config.yaml
n_layer: 8
d_model: 256
n_head: 4
n_kv_head: 4
head_dim: 64
d_mlp: 1024
vocab_size: 512
activation: "gelu"
norm: "layernorm"
norm_place: "pre"
norm_eps: 1e-05
positions: "learned"
qk_norm: false
attn_scale: 0.125
bias: "none"
tie_embeddings: false
parallel_block: false
init: "trunc"
init_std_qkv: 0.0255
init_std_o: 0.0
init_std_up: 0.0255
init_std_down: 0.0
init_mimetic: 0.7
optimizer: "soap_variant"
lr: 0.00507
beta1: 0.95
beta2: 0.98
weight_decay: 0.11
lr_head: 0.0105
grad_clip: 1.0
warmup_steps: 200
schedule: "wsd"
decay_fraction: 0.875
decay_shape: "linear"
final_lr_fraction: 0.0
batch_tokens: 131072
seq_len: 128
doc_mask: true
train_tokens: 457200000
steps: 3489
dataset: "wikipedia_en"
Each number is 128 + 24 x the weight over its row's rms, rounded and kept within 0 to 255. Layers, rows and columns count from 0. Numbers have three digits each. The size before them is the row's rms in percent of the matrix's.

# layer 4 MLP up, 1024x256, rms 0.138, rows 263-317, columns 0-127
102:118148094134163149142137135153130140141102143110137105140101148171119143164096122112118126080173136095121111121134103091167136077142138131122137132087143127124144103136143101082132155135125126177125073116149171105085136131115067152138090092140123152132118117129148163152145177132149133160092100123140108117138167114118084141142135160126154130101110142124111091142081135168068137135149
101:099117166165110131099099155132072098169130115132088154145142153085132125122123104127095116080082142162072155121094120117145152124144145131150140164105111149177121137128169115137132120135140106101133124126169125156162117141137132118163168152152107141116121140151123103140123124092110120139130134110169147104164104126148096123083182151118132106182131145122142126047169098130130138122131
099:113130121151125133142114158127073142100135137171159151150153141118143116187073157140106122094085115138137126096093136150171129133152122117156111118116156121156125137149115081156094136138137142150100145121106154138086174127140154146139153190178109088096144142152144133181062156133127130156139120156129148121089113122126080120142101095150118122137096100074115181123099125106147082129110
097:149124108135120143162136104093128134118117130105104112137125140138120127152110133106107142108197110129111040084098199118144144153133162132093167148138129114143081136145118126151129166093131113126152119146128122187096141165106115109135146150089120118129132133156129132066119140124161146125106127153101113155124147146085123149118068125095142144116115093131100117126119060095103115078167
099:127133117107117160123120142096107107116110148144143149127117120139164156127084096159126149147118144110116125114159139072124111145108119154116111101114119110096140101127082093131134154145111118088118154094118140155152117150107130131127167159111176126121094145108106110112093116147126101157148143125127112129147093131073087146131128112145170100132081146134124071132128116113178120127119
098:129122169108131119150106110098149159142129166072121128104163084074129116097139137120136090119121109115121129144102136152106125142133153160149124106103086121120096151141106115151120145111139131139114106117122114154157105135129100134137120111120149134130132110104131116105157102180142139137153157133167097117154125145131118134103098145117132103136077167125136090117143131193132148113124
101:174150135099111146127153110116113135091086134166152108166145113107102126127130118137123130111116108168110129133092130122090209150139147129130111145105147106128158131091129137085161138149166101122131127117158155168133116134152109095133134126113105152158130153134125094123131099102087100110162125139110117053108120114163103155095106136162096108137101092121110132115149100119108149144094
101:158128158112117102126088150099116094143101183199141169111156161192096107120116134115134136138118173114133118137111133131147138130110105096123095105073159138118121128135144167116120161124127143116109123139114143117093119128120136090142085110127138156147090164083124176125112093138165083122158156175060130103152129158126126106128113113132125149118118128123157119142093119115149085103169
095:152154156129065141137127119125130119140095109130123112118169107141099130120104123092133131133127121110129141141131103150108092128170134132095144162132105123122125151125147177112141082167100121102150138155143118099153134113131136159145128138146123163121151190127141156125128116112132143122114138146145115129143148100152139169161155089111199167110120122157137140118132122071151099162121
099:142113112097140147099096109122106134078170148155108136102103122154108143077137117120127141138207168138152146077131127122128158113120121165124143122104155112122162147121084120101110139100140128101150131130134122106095134110132095150135135131114094123142119134179133098114099135153139137123129148142173153167134079173069148144101105157167115143150113135131149146104131148119125102145118
106:152136153125147107112149086131159125115147135100110113098099095151135138153144142163155125198111110127128156141122136124181139095134133118159086113124153154161137137122099165185117131103140112119115122147128142110139174132149128134107138135146123155092140108150120134116143177133060110140122152180100134124149077100133134103114146153140125095138090134140142102142162141150159144136141
094:154132131158115129155135122130165129109142153097146151161110090150116141122170150141177093148109130135088084108088129122105128118116132110131110120143114177149152101151147139134119172138108128110099175140103107153086070121127138150112119159091133154126133093135120165123135105139150171101133099152144127127174105108124126122127166144147113141135138122146104154100154120099143148110118
088:112115133137147145086120106113098129126148102099141155148098138131112124075145146136100123121173109118113131166131168139123132134125132135128097134102120125099124119120165109158125119132117089185146081121103131189119149123158126093144138134115120099123146115136131085108130099160100114065136135123115121097178153097120092134148181115146122155135167115099090121100113111174137153081117
096:129133158143134116126120138094132116107090136094136100127152144136163120120125128127123130128120149079097121086136178134123109123122111119149091163151102148145135122126138168154132083124161093131174134136131130142147141128155121157106120115107105180171118146163128076062137118142150121087148113122166122117130174129110133111154113126137154074131107106149140163153147106166148127127134
096:115145093141121066122144146153139147145116107118158129134100117103148099154148163125118118101091161159179112127110155141100152114112158125173149123113160104125162113172158113122111117115161130116134128116089138163132113126168097136128116110131206099113136170106120166121119108148127106167133105128117126146131095121110133141154092130125133074143114062135146125134128117132135116091113
104:156148101136118111117117096150125081091119110096135149115168136154137085129131094114116118131158097125103112096121124128132125114101138123128107153135092165143116079180103144093134091121148172133178193172122132119120131157164129110102164131110090144116132104109114095109131095124133161188152128155119119106089092111101112136123137120115136173102118093124132118108091160119140157093145
105:124131136093161118099100104138116113182109148120163155165128099120153131143111147131121140163107110123142156121176111106125131136127105079074109081133082158130127071127182176181180100131093120098119164144164113133130127163124115093126144135126127097167101140184119145127117121132134104140142155134128116161092147100135160127102154157115107138119137125133121128161132131111087176134138
093:131120132147138170116165122125139082128110114093100130185146136133142076095079111165107132104184108114112156106163133153113115139112131191133084087136119153138107119117130132090112135142149126151157090105108147091083169097133140143095147109114143170129137160147127131138129156126103092151145137110133139129102143112112124114116117144143088150105115152114132130101125167112158102132109
109:145145138102151108124123111120143118152183141132146132116108117126152125109147135149138147144183111171148095105175100144133150138132159133126134183109152097083144133135158136138102095116107116119125130159130108168161086140138105119178094135099139122134156144106150092131117145139136130101111128097138106149112138134118171169095134104126124181155106139088131114133156099106091120141148
100:113130136138111112135123131130078122151120095137181134128124112125123104130147104099110144125178132114134137145128109106150126129115132189130114121179164139140092144151128134142128111140110133107100147169159135164117134101125141131148124122116139141140112119115159102076187160158142085119136170124141177111114092115100150169116112089115098130154181157115122190118135144135115099121163
099:164127134130124162136142089119119102145091118111124138119178138087153186150083134154156127121140101117121117143138136175179134116144141136146116110080106085171158087136126118134115093135121113109133136127139135149127138122124125141113155142120112108109108140143120101158116155134102115126151092139141129144160162113184142113138172138128172087154155105092087158130163144089100129165181
097:103149136114110097139134122123135104076147160132126150110126107124111130170147153109109144111128114134079129081109171157127131105106086173121152098125122143143113120151096134132146132070121123107090126149125142153113134124113119072106174146145125134150120135108149172132126145088120103157102099148076101125105113145157133116131153136140102136143114116117109112110141137123106114134105
091:134178109106158147084078110116081149150166160137144138113130127149153114123117122158124057100140087165128098160130155110154117115115108127109101152140145145156127122160110115165076142159143165121122088126134127121109130140097130112161134136182150102119162107140142121111126082102133122153157117116162141115147108118151138145096133128138127148139115119184101124167146099145144128116128
105:184126100158136124096118111116133129135163099145099156099136139081156117126126110133129107157201127109124098128106119120101160140159104152105157115158143072139155118128096106144111139130092160138145120137114149100147145133133164106112150133146103111141145137123161129096150138136138136169133161149132155139102137161126106166155139174120119139081109104119136148141141145130104130123115
102:100119150155083095143094125123133115141142103097113102137147114136130160123111085126123107105133146083100130118126122160121146119157148123138133149134143168092131188110148121178114124152097078139098109156130160116150174139135141133121144141128136147134147131111136176115139114104128151108162137121076135138161144157129111155088094099133105108142098097096131125142101135124149126114103
100:168169142166093139099077107125122089124130136061109151165125151167149111081108105137114089144140125135098118100166085148107155128143168156144115144131183143155145110098133078170090134128132111125125122095099145118130100140141117143142169106137163091149114106192144143130110117127138141174101139105121158189135122130124095111137090142141150143129078148113143129146113119137117105110144
098:093157123110132137121123121124110126161126140133168145102087152165141121133124096147118121095068124082164099106115138147156169181126142171171131116144176125117128143108168117067147121101137136120170125098141126110142146122139100132121065188098137114171154168146112149097137156138099159155104164094144123133136186158113145114136208109108128106111146123100151116117095106114096109103123
100:164123115114109151128112122132133118102124155190146096139137106122093194136061115125087139139153118134137102137097111100116124135128138107150118174138112083154145142139125083140115163149119121147145112096114147127140121121123114106099128183155116127156096134113151107130107157161107103098125159119133160147134158133132116089132156152155142123115162118107130136143154132065098098151140
104:097110151168108157126091126123121166138115119095115105121123176133154125093141158107110075118151158131128128148114162170142138094146157161172128092133153117109095106113199140143120113142129145151132134139108111102105075163135101152118150110105134143157155121159110126113115168119141133123078083089146121132179125121125115139162161115067114175107134125122116089139110157107177112129148
117:124120134118127119138108151143103149114164154116131130146114140115137159151133137164139131097142119111105162107102160179143145142140163060131161117110098129117125104132096101127098086135162108150160132147123162155156170122135165129141109126151107106159148107133094094130167133114107149132078158148096153175096144120172132129168173117135129099168119102164156139121113140141154129143136
102:096148094119154154150129136150161145119075167135123127134163098143110110121106162154169173093120141115153135113158139132122129174090147117124134098149110099138113120116129124173124135125124149140136070092072156142108133155116135141147135101127122138134148157133139101150140099142093139123103126114101100125107095127147137122121094131119148111134155151106122152109165128107093100107136
099:140130091116102103138136134128103144122095104143162156139112103144118137155084115157108132154090123119114135137121098155135147081144159140076090138128079148124132135140153148153121114149164124149130123128138134162181143134105157104131116126152129132136119094122176132120177147091134158116143137098145169133081132125127128128124069103166167124166103161142138102091121135136178124149149
100:087121105137148087153117146140100136155110138124116094120129139117118091165122130108157114168121121114140108132105157120111178164145101125092125112119144121133123142157082146049083149138116158134102125103162124126159136106129099101133063137142129181165180107161133117132120135125109130114126051177169098150095139129110141118141138127145135085125072178091175143102146084124078109090141
096:124120121107104110098116102127089121126130143110127102127137146137141104107115106150129111101130123084129106103103175146127092140137112129099144124096124147117119092129090139116090171163097150188122118116115114134128128098118118125128116113115158119103182124119145130148153147180090063159151142152097137164114123162096150129094142119126101135159134145136112107098145124157127120094191
108:118149137133111128171158134131086096171141155110130147080131112157156136164185098103162108179157141110119109136130104131117148135117137117133115153096158167130116123165148114131133124149156101137151110094072149134145150154125139088149123113134148113119163114153125066087119107101121112122127121111141158174142201109137095145143110124168120082126109126107099191135120115124059152108156
094:121138155122100086155086130146155131122106070142159131098181124113077114133124170107113120144124082074130142108105113158148171112106118113129107167143110084147143094088127144150126120135133148143104154114148150107125098119119141120100135106112144139192142134149142118133142102140151150114140144112110174119120110105097129128123134112147134174117133133133145114171088149121133140150135
102:139147150135143124102114106150147170150150127134149106125089148092111095135125073126096086124142136071160176124140121112119066148101101122145173107107144114140132132147144099160133191106118125117092113099144151128213128130112165123100147169140140155145139121098111131105139124130121147184148145132102134094116153106143131120151143100124091167106130150149165148192179157075136125107121
097:160156136133134118110159159161132157181096121119156126095095108115119175151143159143101120119107122111102147157098102156121146125125152115130161121110115110072147095127128121109129128161163096100140149150134143116122135141172141140112143138118133139117156141196121082085136140119166135157123144113146136129128118115155082130107133153158111121111153101159159127111146137146150076160117
106:152150088086130140141140127119129138140124135167093114140115135104081139122111132130136132147134126128119128099112124116142187133148135153155158163097160164113113105128059086104162127155121119149154126144150138131140163084103056143120110158154136107173140146144165147126113142098149126120137145096113122165098110118104087151080117143146138144125159102155150092140158078167127133126112
101:155142158101109098106110136140123118142141126193142128110123130100167085156129152147168078072113121149088146082170114123120121115144156178146130148115093107150139116124152153082152166162085125132093166101113115137093142114137138135100135147135100116127108116170067078140138122166120142117137121108128170114151126093120098067131102114136156137125140166165126112124124095157146104136105
095:120139148156120090142098138142184117145151132125084097121085149160139130124156122129101141130104157113123146106155122141140192146138159120133146095139106100144073108162119154133091112112129096149166138094089094121125091144098086100069114129176140126105122114087146151108148129153101118201099112130108139128078132099119147116100156111109145106150150126162139085130099114121122135138110
104:154121116177103122067162110127105113145145144123127124164121089161146154167120110162151128134145161072162114113120095144124161125088159148095107116142146115106178099129157103136142130120145131134120147120171119136128133102105115111145137142152092112091152114133135162118148121139103134118165144150126116130136172143081128129136174081138117144108137123123151107114122114147143124115147
104:148159166139118120138115163095127176104143146143136142096133125169094088128123160178129123120090128128101080129103160122157133147100150135140108130148107138114199167160094096117119135143158114142171115131135146117157145094142102097173124131112137158094122131158093107111120133166112151136153106125140131117086139120107110104105110093156116142144141190112100118129137126125113113168132
095:134132101166125113118144136136145132149096074085106128120117115152142119108111115171118125164107112109102123125116122159137100127109153167161124129158100117107136111145126160105146137120124138131110159150135093162172159143161110175133135135154138129132137136138113139129157127114124123127136130078106109139136166163149168115148193110141125110122118125160132124143156175146106118092113
102:121138151109129110114158115129125147159108095172125101157142162130160129145140163188152142117158127128154116131163103133097128169144161163076075118140161110110105134123109146105119150116096108084128123107130121110109116139142094097119147155144127127136141104145110141077125153118135126151138123116138179114120083110110131105132099109143147141154126162115088110059142117131140123112143
102:147157176114140147101153142106101168078147141140135104129156132125105142108107163137087143139124154138122138101113101079136190154106120159113088144108154139144155132099121134131097158142119153155111118130101116106139107095130115071170094124140159119143114091134133141094116161120126129121108122115082120097116086150108135163179124094121163151147068140093124125124131133127101101157142
106:099154159124118140103121133088120107106098145070163117097114141162143114153137143077147105117107161107122126121146154158078126126160138108139165127151122138139128148109103115131130144112118141155140123119137142176143143099138154167101125118143076149156115118146116134116185123102155142092147103075114134109140118136095105152117118145137154144121138103111135112126099126119136163166149
110:132119123129098105122079130091147126143118090109150179104163134172147097127122123107141150152137114138121144136111173115134151135117149124150111151086118124127135112102141124152136162121073111117132156106154126095154128134123113108145122110155135168125159113139095119129120137169130167169082120144160168134132115128153092123174152124093086149131106107118155137115101130153126153108106
095:170114138114138125182096139125117130143127114127123145111160098156122135127105073099127117129142147125130144142134160098144100131107146144148130074090149144137149137169157112130096132131123115123126158099172173150127093131118140133112109155109100150142158117169173115121146081143122122122142111154109107087099160121099113179165130106096096095133133134115120140138123147146116119111142
098:128160147170187093157120131118164135146134128171166130111151118149155137098176097141109134131133148114092121137099162179127131132084109082136174134108119165060098176107131117131116092140099174112165107127092159136120141134126184090126081132129135127115104137132109134125087114103133148155103137142134122098120147164055146133152120131157080138098119110096132148109115159128136127133151
101:122133163134094129105138147097137130145101117082100152103123168132093141148153167118157112068159140135145126111153151114108112113142152135131127160128111111137106107128126101126116104124142125144179119114118088127105143155119128105075138108133118209127073192118116124127145099116116137127135151131120115114127152127121118138139153144175149120112143109130159136121132140116102111107169
104:107145113115153103132139118096128181114124143113106154074114136175141116099135108101126125115177099109105136120092114135122124139118114116111113123114108102117128123082122184097104170055149151118108110136135126135120105143088121105107136177127146106139132165136105090145119110101146138099114136167112151123164127165115115149141137109129137156127159145138113134099103121120130084144098
102:161158101114125069121129119120107169134133128161125155130160123164102168099041169101116100104115155151134115164146127110147137157139097153106127086128086106106164187130153131132182111134181112091124135150110097100123142067138140123122125135148170116132109130119161185113142130164087110141158117118126136130095079147113086141122078099187125121127130111143119139152125147145128112104139
097:126107144145122125090122116151115098160133105160103141145122147141127091123111107125139160146132135147113147152127145148129166167142117134119092115101166177166073149104178073115151102127127125122124147160139124128111150121146146116141164122130142088140043099155111100088143118143118074129122099124128115111148100117166151184132131093122101128159166119073111115101107118148130125113122
096:171092090146151131092106140131100163120119071140158131163148132148141108105087155167128130146078115131153123112168149092167118144112164177114183091133120101117127123133099169149136105113144138130137149101102102127167141133095132133098167113125119135146136119151107136149116148137144124105138098138144109154126091102088151134183119124160139104110165122085199145124073118145119098125103
# layer 4 MLP down (transposed), 1024x256, rms 0.141, rows 263-316, columns 0-127
102:124130144120143123163167157149118129113094135159138114136111154136145096117103119164110154117118105105104111125149111154111134121111116125123138164151133132142111155147144122154126147127108122164139196098147126080141098109153111109140139100169132148163151129111140124098151125097111111108124139122177138122145083134152122085139082165156130119158116146182089113105132111128130107091135
098:105113130125164124110139154124161111112164125138106120119053118159121121136142118124132149092118153113118115134117120119128107144137101151135130088141111120133141147137090071120118143128089110107145124136125102132123125132149126131104089124145145170097160125088179132109144146110106121144122102098124128115159148147113125121158104138177120141177086109164107125118113130156157118075121
100:093185139148136139188101179099162105120138130123102096125137110097128124124147158095154120121139137156137136106109127101149134150113099157118163133138116112139156140067117119139130142103139126111142147142128121117128152113164103151087114128166143108142146107144126172135175120136132081108090132110073098118147176124109144144185119128140102130116111095144124152153097180122157132140120
095:161140119203093118160155177145103159132150112127142135130121132113152113147113148089122122106099116105123112142141102173127115153120060121113142128130110161131132094097155181186138112123168116125136159135095116142116104158148116156130086105124145122164174138092133119116138150169085127076149162147146146133131097102177136067151131113114112104137121109155114129135101152158123104151130
100:101153137168136148100146118114119154120124116103155108136184151105141118139142135142137126169139117096129090129174123132109078116100120104177076152114136096130128125124127100109136103149141143126125153101168136111090116138078182096129114099136130169093090141117135141197120134100136155094099162112113132151118093125124099117101175155139105157132140130115129138119159134139121157116087
107:136149126087126098119113115126128141116129142151107071107124089108147118131126115161139089179128110098108147124118104090121101152106157093120151134116166153136126095156143119160126162122128129114096116140145069138110144116119128144103092112105137144120114153134132148132114146106094165147147095162069160119121112120136122145133175101135127132122100168122134151164134136166156118142102
103:119133141104106147118129159133116130106170152163124124154079154154143163111134140125133168127137119126140138161145121126142126146132125086133119106124151157129098133105158157159076122128134102138190122149131140123110180146056125121130119194136160120119139140120118140149152152134091114131122129116148127130129144129147132126117106109110137121170143130163158102162161125145123103105106
107:119101118118097134166126159128158138114097118124144168146092133129087139105130124063120165098114140103067141128115164109136161127159087091138118120111136148103126121134116123142113153169104107130114152133146117112103113181144084117110113135070158117138091108098178139115158137100124074131096105084108112161124165107128165129150141117116127107140164161152122113147091167115156143135148
096:102153105075122134111137139113134155132177106107136119156131113135120115121108149176141138085130147130145129110113123112141124136164107164136139101132131142149120093135167095116138116131115098083150137137193125160121133094139070096118129149093102100132082105126129100112134178158092116121184112175084119130102061096168077134128145134172091105140102170123171138124139123139111121109114
102:165114134103135127174114100152174103141135090129155139132142119106124132143131148127123147137127101127155148097153132114097133141131145164134134155151147124153128165134124183113105090108163085112157115132175146116150086094138113140143148095088138113076183143112096097105164122119137154151153124190096123140131094096178129167117125104110114136123125119130125105118088101146107144136145
099:142121128147142129130148142136093087120161136137156117112155158140164145148152074142150118106117134091174170143124113128149155161074165105122158119111142151161132107167164103130143163119116124108169127164105083160104126186075188131149129131105094115137097129127097084152069076121155159122153120106101141108136148146123135152128141126166114090118153152123121144159106086095120147106105
099:114105152147133135114186107121129085128133147094127126135139139108164139122097103094123148130126142114162111139076140147161147120160107103142137102181129117162131073129117128123162105154110110160141117127116162141145129121108154117080080122125147115105131140104123109116173178115165144126144097124125114147108142142113119146088131142140147133112125109134140115132147126158154177156176
085:133156124129133099117146137143145099141141133167147110108171101118129105168141159105154089132106143119162150102133100151154104143129172118133154088148117150134137110128127122118120121137178146148090135106087151117193104153116082146122129160146153101148146119118124150150147162122154090143121116095110120126131107148138133116136133159140163102151129163139150155144128136107132118144087
101:152149092143090103078114128156152143143128126136112127145182117142110137118121130127084080126088089146138143133127126123136121126180087123158172129140104116153109122095159117104128137128137138129103139101146159134125084118154144118166117060120119145086143100122078108135103090137084125081140185149095115131114160132104116140107147135130145157110085140120129138125101120125113140140120
096:116143137101119159130145172115102102124135153148113208101108158153160151112126173154115170149109131085074102145126113131127146118163125116157161110083155138162121128119071117139091122139117147083106141103145128114158113081095106112131160141098107140155120152131104115102079150123108142108121139159151144139166159130104088151164140153106133117094132173124144148113175105115119136093152
097:111113079161182110120124090128123123124114166150137153104136151146126101122127175077145112146181158120150090106118108124128133131104151118179122140081130121126085092097141129180145123141083061133165145149116119150114165133095164146121140117143122094140170122133131137101113130126108149139153099125132103153129143154142136108108132129080094130132044181161133147106073140089113145129134
102:106144122167084119142128126125097146150083104128156103125104096166139152131171124107131140090115129136086093137104169131099128188090132085166119096152153099158122123128154172139125142135084095118154153125080135130126134122124094149117091149131168141130098154084099112142143129110106149123116114127171172189129098132126131129141174142125157130150125169140097120143140128112111135105118
099:114127149126139112129127109086073108109135097107152108178110132118137126096179124133125142140139119128178112110135103115127124127148106136117124170171092133143109076151103117086124133099094080138099147130128127139128101089117115090104139153164166139134116121102098117087144136135122138116119158149092135115156180124122114142130138090111197102085095157129139127107166132155145131110113
107:097118164141120108166145111094125141179140128119161085165153147112158164127159091109168116104120118171150172120116118079168150158155128091115153128133098113100175127113112145129109105135119106147112133147172132176127098139138138087086120144156120131064149122101121156145140141141123157084160098131122119123114153127134124130121119116107104104164114115137128151126114095108112131145157
100:132137184124176108136111112100137140098134159136142136112139164157146150091148161117135128145141094139144139108147122137107139149122108151132086162102108113147138123161108149139187123122085124110121129080140126138128120127136118132113147163111132118077124101136167116089091132107163147153146089117113125112107112115098166132172103149113123157163103097160121155140138121128159174171148
094:131107112124144092136114151155107148130137138134106161150143084116109106106153123095097097106143133123120189119128107110113162139101129114154130137147159133152136111124152142092143145127134134129129163132126128126097138139150107133137105122156116127148118176100128116179179144178146109082178153084132137145173134168114132122100118146142144113139094137178155090148108109089145098091118
100:117101112162128146123125123117132086132108126145133132151091179124157113151114117144144113129132162139098135123136077121125155137135135129136140091115114135087101127089143126130147149169127091156114164111129098114161119114103098123183127130148132126104142122071136115133117153142141094132153127102151144129112138112109171129138142095177134160120109120110155119153083106111136139092116
091:143117118118107137147150097138142140139103107146141144130095155127124119101136123126122143169100121105133146127119119127073119118127106098084157123121112142146142079079104103136129115110174113149135155132108144079139106148174158084126129105125133120109114116100153118155152149137115126136127165084129152109145130107126139136145157101113177148183144120131193148104174164164161121196111
103:062161141114117095131115161115150140094074123108142129145132142142109177163106118120128151103094123100090124089170136137116144124116160118160070119088146169145164115155145164127151109114125141118137133126130134129100084148139142126184120142079116127126134109118150118139136118149120109117140122157145107124106110137145156104129128106084107124133133129130133120138095116155120117131084
090:222152122115133190123155096136110150119104122114134151125135121138091120125171100154107103110150105151157063087085116145125102094119151110116083171145102096108112094091117126106107136145155137101130124106166095125158100107129123161124145088092117099134106095157110134114099116145141129182100129150143147146149121127126167142152128100119190133078112150194140156145132129107108112128124
093:124132101142139148111147138097103120133114110163148080104113167112127135144105125129125129139142144077156127151116096108144130135155136137164105104131110109081124113104116151119161114102139130155157144156117096137078075153117151128135159166111124155114127154134133138129107130147101123110148153101138167092160132126162147126061149100141111144112173098133131174130131091194147126122160
098:139158145137121134134144085125150136127118150123128103141202128113148103122137170161156136160111078172114107105065122082070120126138164119090118163131109145117124106109109121149157104133096126132148169154136129112146118138136123124159128089156125149115101131137127129164169133148191126129158112137116121147143119137148115158132133107133153140156109123122159118127176139157182095155142
101:063150136138125103131102135126121151180122109119128074127116137113146114096124122136137148105062145128128114148115131161102124107105121130114139120114114124127101102130136131085161121126189160147123128149091088134127179152111142086104119126131128149136151128167109088116163135147190127073094091111152104145103146145167122125088165132108124159061147113140140126149124115141113128118147
103:094116145154096149129131166113148122129078137131120128156149166156134071091142086122121111136119091165138088139130141163092149142145131132102154125136148162093114149113097140126126097120111128134085120109126125102111138092162128091143113145142149123141143145155083117108154154138111122118100117102119120105134147110123116135083138101122132108158107105128123145162167077138149124143133
102:123126066133136124104152136128113149151104127152168143094126085150146144123120077158103155142151130112143134125116148138123098117118131116107172130114150119126124102134109093089113138159161149116111129116109135110106094104154153136099111125066139141089127128146072125138129107087156138149135120132133123168151123116124099106128154106126066184137180102154158131125175133137123134130100
099:124109126138122123123116115128128160090143130118117148097141090104104106107090132092145130119165095157152127132171138137137123118123108142129130171154155112150088150119113142151112149151158118138147080117139112074117112103094155139143149172125133115137138111152102124133145148153173077133144086110108096114119170112132122107157119105113147111145157122113133087108091092094115127125089
101:167182124156104084196148109128149115166093154175135127158148136118113116128100079177159177119136091155128075130095114144120107157109110128121112150153109098089143111133102125146140145116134161151169105136054123131116153148110106099149107123099145138153156115182145091112110135104119167151100135149120111102130162089146138147154138151121133134095125150130121098142144130143162139124162
103:149147134106131118134115126103124118092134118126104143153121099146109145131121143135140138119144125131144124158146119132145154141107156129140135123172114119159141172120153139115121156139096167136138144121123134111129132145097102150107133132123156160080115119137114111139087133154133113148145155133152098172128141107121140096111147139135102144128102158109132138148107211102116144079167
101:114137162118124176141151137108150092127129097145107150119161124083110127144133133141128114113081147126180129130139080124182134126119128126123108126150116094131121140157136096103115093128137129107132106090136110166053133135134159156176108132116110096124094126140137166132076102152122157119145103154118156150139135101125167135117146121122164145151139123114121155118118117136110146096140
118:107114118139105131156158150092139116085087169112102109130128147080153103131142112130155091121129142130146154154129069137154102117096120126092118145119163103147106144126142095111136126125134117139095116120160136130136107196181192123164097110151121113118114103139148136135146126080110174144072154104113170127119146096093114101133082134141173127141143121116116124107168123107170131087159
093:136131128092107105107115147141135127173090144133120119114116132127133108137149098107140113142123116143114111070151138109115171132154160123157122127126146129161113175138137106123131089151129111105098135134072096105183091105131102126042128139125097129121091113132155117198108175106083146118142131136155164116142084167126132087129144113155146062085122119129150124114115114126125100091135
094:120127141125126134156109149173130099071104091153109170130107126162156166116170118116082133126171136170109121130128109090175144127171160154112130159131165149120125120146152124098134129125113136129179150154122141108076109106172127111135149109121138101163124107110146117163110133094122147101076138106155127175159124145130155118123139124117144139196111122092084155074089124132122120139136
098:103125139146145148147093125115127142161121145169114101148161137127117086145151152120123140116176146126123089100098110094088127144108099147108151112149126144124080138115138142147108091149084102149141144118097114162103078120173098126147108118145111095148139096110067069165112151135086160118171166138158138122143131122109161159141122135146168109113129131154160164177137149133132154141131
105:084113166147144148098115099121106107131172120105121117106140117152139126110128148137100135143140120114121147136128134130114110141078148127141146105120157141139121150111141143098143144155150144069172123158128174121168152116115159123177098110102148118138119117092150104121097127118180124101202105134109156144103129123151123141108113080116132118100081123138165169150146146119104154128132
091:171152120096147136152127102085179119131097160131097139121136105175163145131100128110090135181129137133144131105137103150132116127165102102117118142147165158135120143112131118157095167163173101059120119124139148118129078114119115132135132155118129134162155105151108132120119121075165154134092113138111136142125126171130160199128109106071129128150111119116140127105158190091143159117164
101:106131078087148137156152148142085141122131093139127125157159130110101101119095163133144075125106129150118136156080151128117111117191156125148120145171176158121133146128144129128158109172149161123136149143184092132144115115163097165127102143120128104143169137194148113171145130146150119109135102113138144134086113126133112133114115142134090122124122110165159179129117141095115141118132
095:147117141123138145155098181117120097140054101106139147131098133124137105152126088097122114102134151154119127175158113154076111136111118145131117132134102124138105163100123146170153135115120141114195119140096138076162149128149143158106149087110113144143170141122144126114130151129148112178112130139160138088143122150136130152135137086125159179142081130142111190094165157136114100161133
098:137119121152120132092101120132117066125101116153129215128124136155111158143103112141124098114141099132137143122090153128092161123133104135076117136095107118130096084082082150121159166091133111121128144160097110114117108124152071120154081127098139155134148124130120152133146158086117131129111124124136164102156144072100120101149119116133096141100142154115125123177147108109143102094127
098:105086091130154152101152121143103146146105139122138092147164156152098136150106128137151155100154127114149128125155107090122138089155139117109154115134133185129150125105134152135130139140135143149105193133150128148075110102127127198143136132162098127141126160144144128172107126121119127134117132188126118170128122107138108088124107169167141106143104085119155095172150134132120141150115
101:158149149109102154110121174138126094103109107129119139139112105106158158112137118126132116155130143177130171092091078136085116144175145115106172106151123109132142135119124115152129048145129089140167139173126129100132141106126140101114115156104128136149096146103121169120094102095146134171118135145087158114127123144129122123154107090153089104126146070124125109128173144148070130114160
105:085104106139109133121166093181138110134119132146178137134102175124132112188116136158111107145147073153141172141181114093101149131168121138153161122137111121133123138112132118145129106176118154089119108133103135132140138123152107130124124154093136079129128110141096113105130154134175143105129147133131112148065106102153141159160146133120135095145162092151143115121132163112175185119109
104:081126116124151158135149145165123120129152161113116175138145122114118133083153083136127143126136116128135093142138139124119123128130173115178093101119117092118114117150106136136159098114134098133117160120088130122095101188117131163155168102164137145130120157147123112158133146115070105119170123140117138138113118137122127097090153118104100088127110116116132046118130115144168122124119
106:115144154128142105113126129092124122112158103128118096120124138149144135092129153136133133128111142120169087171117149130163141111155113120055123149107095107120137096125128144114117113102122141087148121114142092078131119118106154170141104138126145118115140123095140114081112140133086142154130107124099174148117107088140102101123161144156113116129123118106154152125095148179137121131123
094:160128135154104121097128132132123138048124152121145113112071151071132118112166126109107082155143107106143134106116130202092178118137120091112142154189125147138076095128092170160141113113154134151161079131112097126140149137147162137181163140145126111149154135095110115120107118161134135148123149134135114143121126107140122135144128114117140142093120125133137125135123118128150116134112
098:149137158117105161101084117132172102103148142145156125117138150143102105105082102122129135079124126130123141132165111123145121148177129158116135129140111158113106121117127162154110104126142124145067140136148124116126091113084073136137140109133105143136105129163133117103149122128078118141121143169140143126157120121120168090111129157119142111125166146135134074160166150120153140128138
098:095140145138105218153151068131122112082143110104091135085143097108150151140116102107115128143094117089131109121158138124147144126151130114136145125131110152123132135090118089122146154156129168130113081197138154191144124124125111112147125161093140139121077098154147137106157096129157124116160132152146097175105164162158129135138123159080141144138156129143121125142128103099131142121127
104:083117098165150103148085145124134179112091142141147103163048131130174105132087142109167117106156136109094138111125152107165163099175130113122113120134117163146094118124111120108152149139127135116129155137133107108139073076131144157099120099162134116082134093137117078121130147118144097138123152101117125115123120127077145116161126127157158132123133112150134095110171149141094118137137
101:130130117128131153144167140134146101139142152101150112081137137098117106145110137136137138152126148143103146130123119147152073159137146111166118120122130110177110092192149149076141166148112130156100151115180142164134110136134158120098110136085111121109111125147100122075099113142071117147162162144156130173114118086164120117072092134140152169083125133131144131118132131073077127146104
100:105142143142089123144151130129105116133143115118160104129107145095133099139119068186143142099104142117134156092129135101142130110096116143207152104117102140115128111090123120123112138113130140131126170123129100130130145126146119168096134102112138122103103119122112116134102105139120123113101138112197098143122190168135106136158171124126147116113114144136117133121119166108131110106173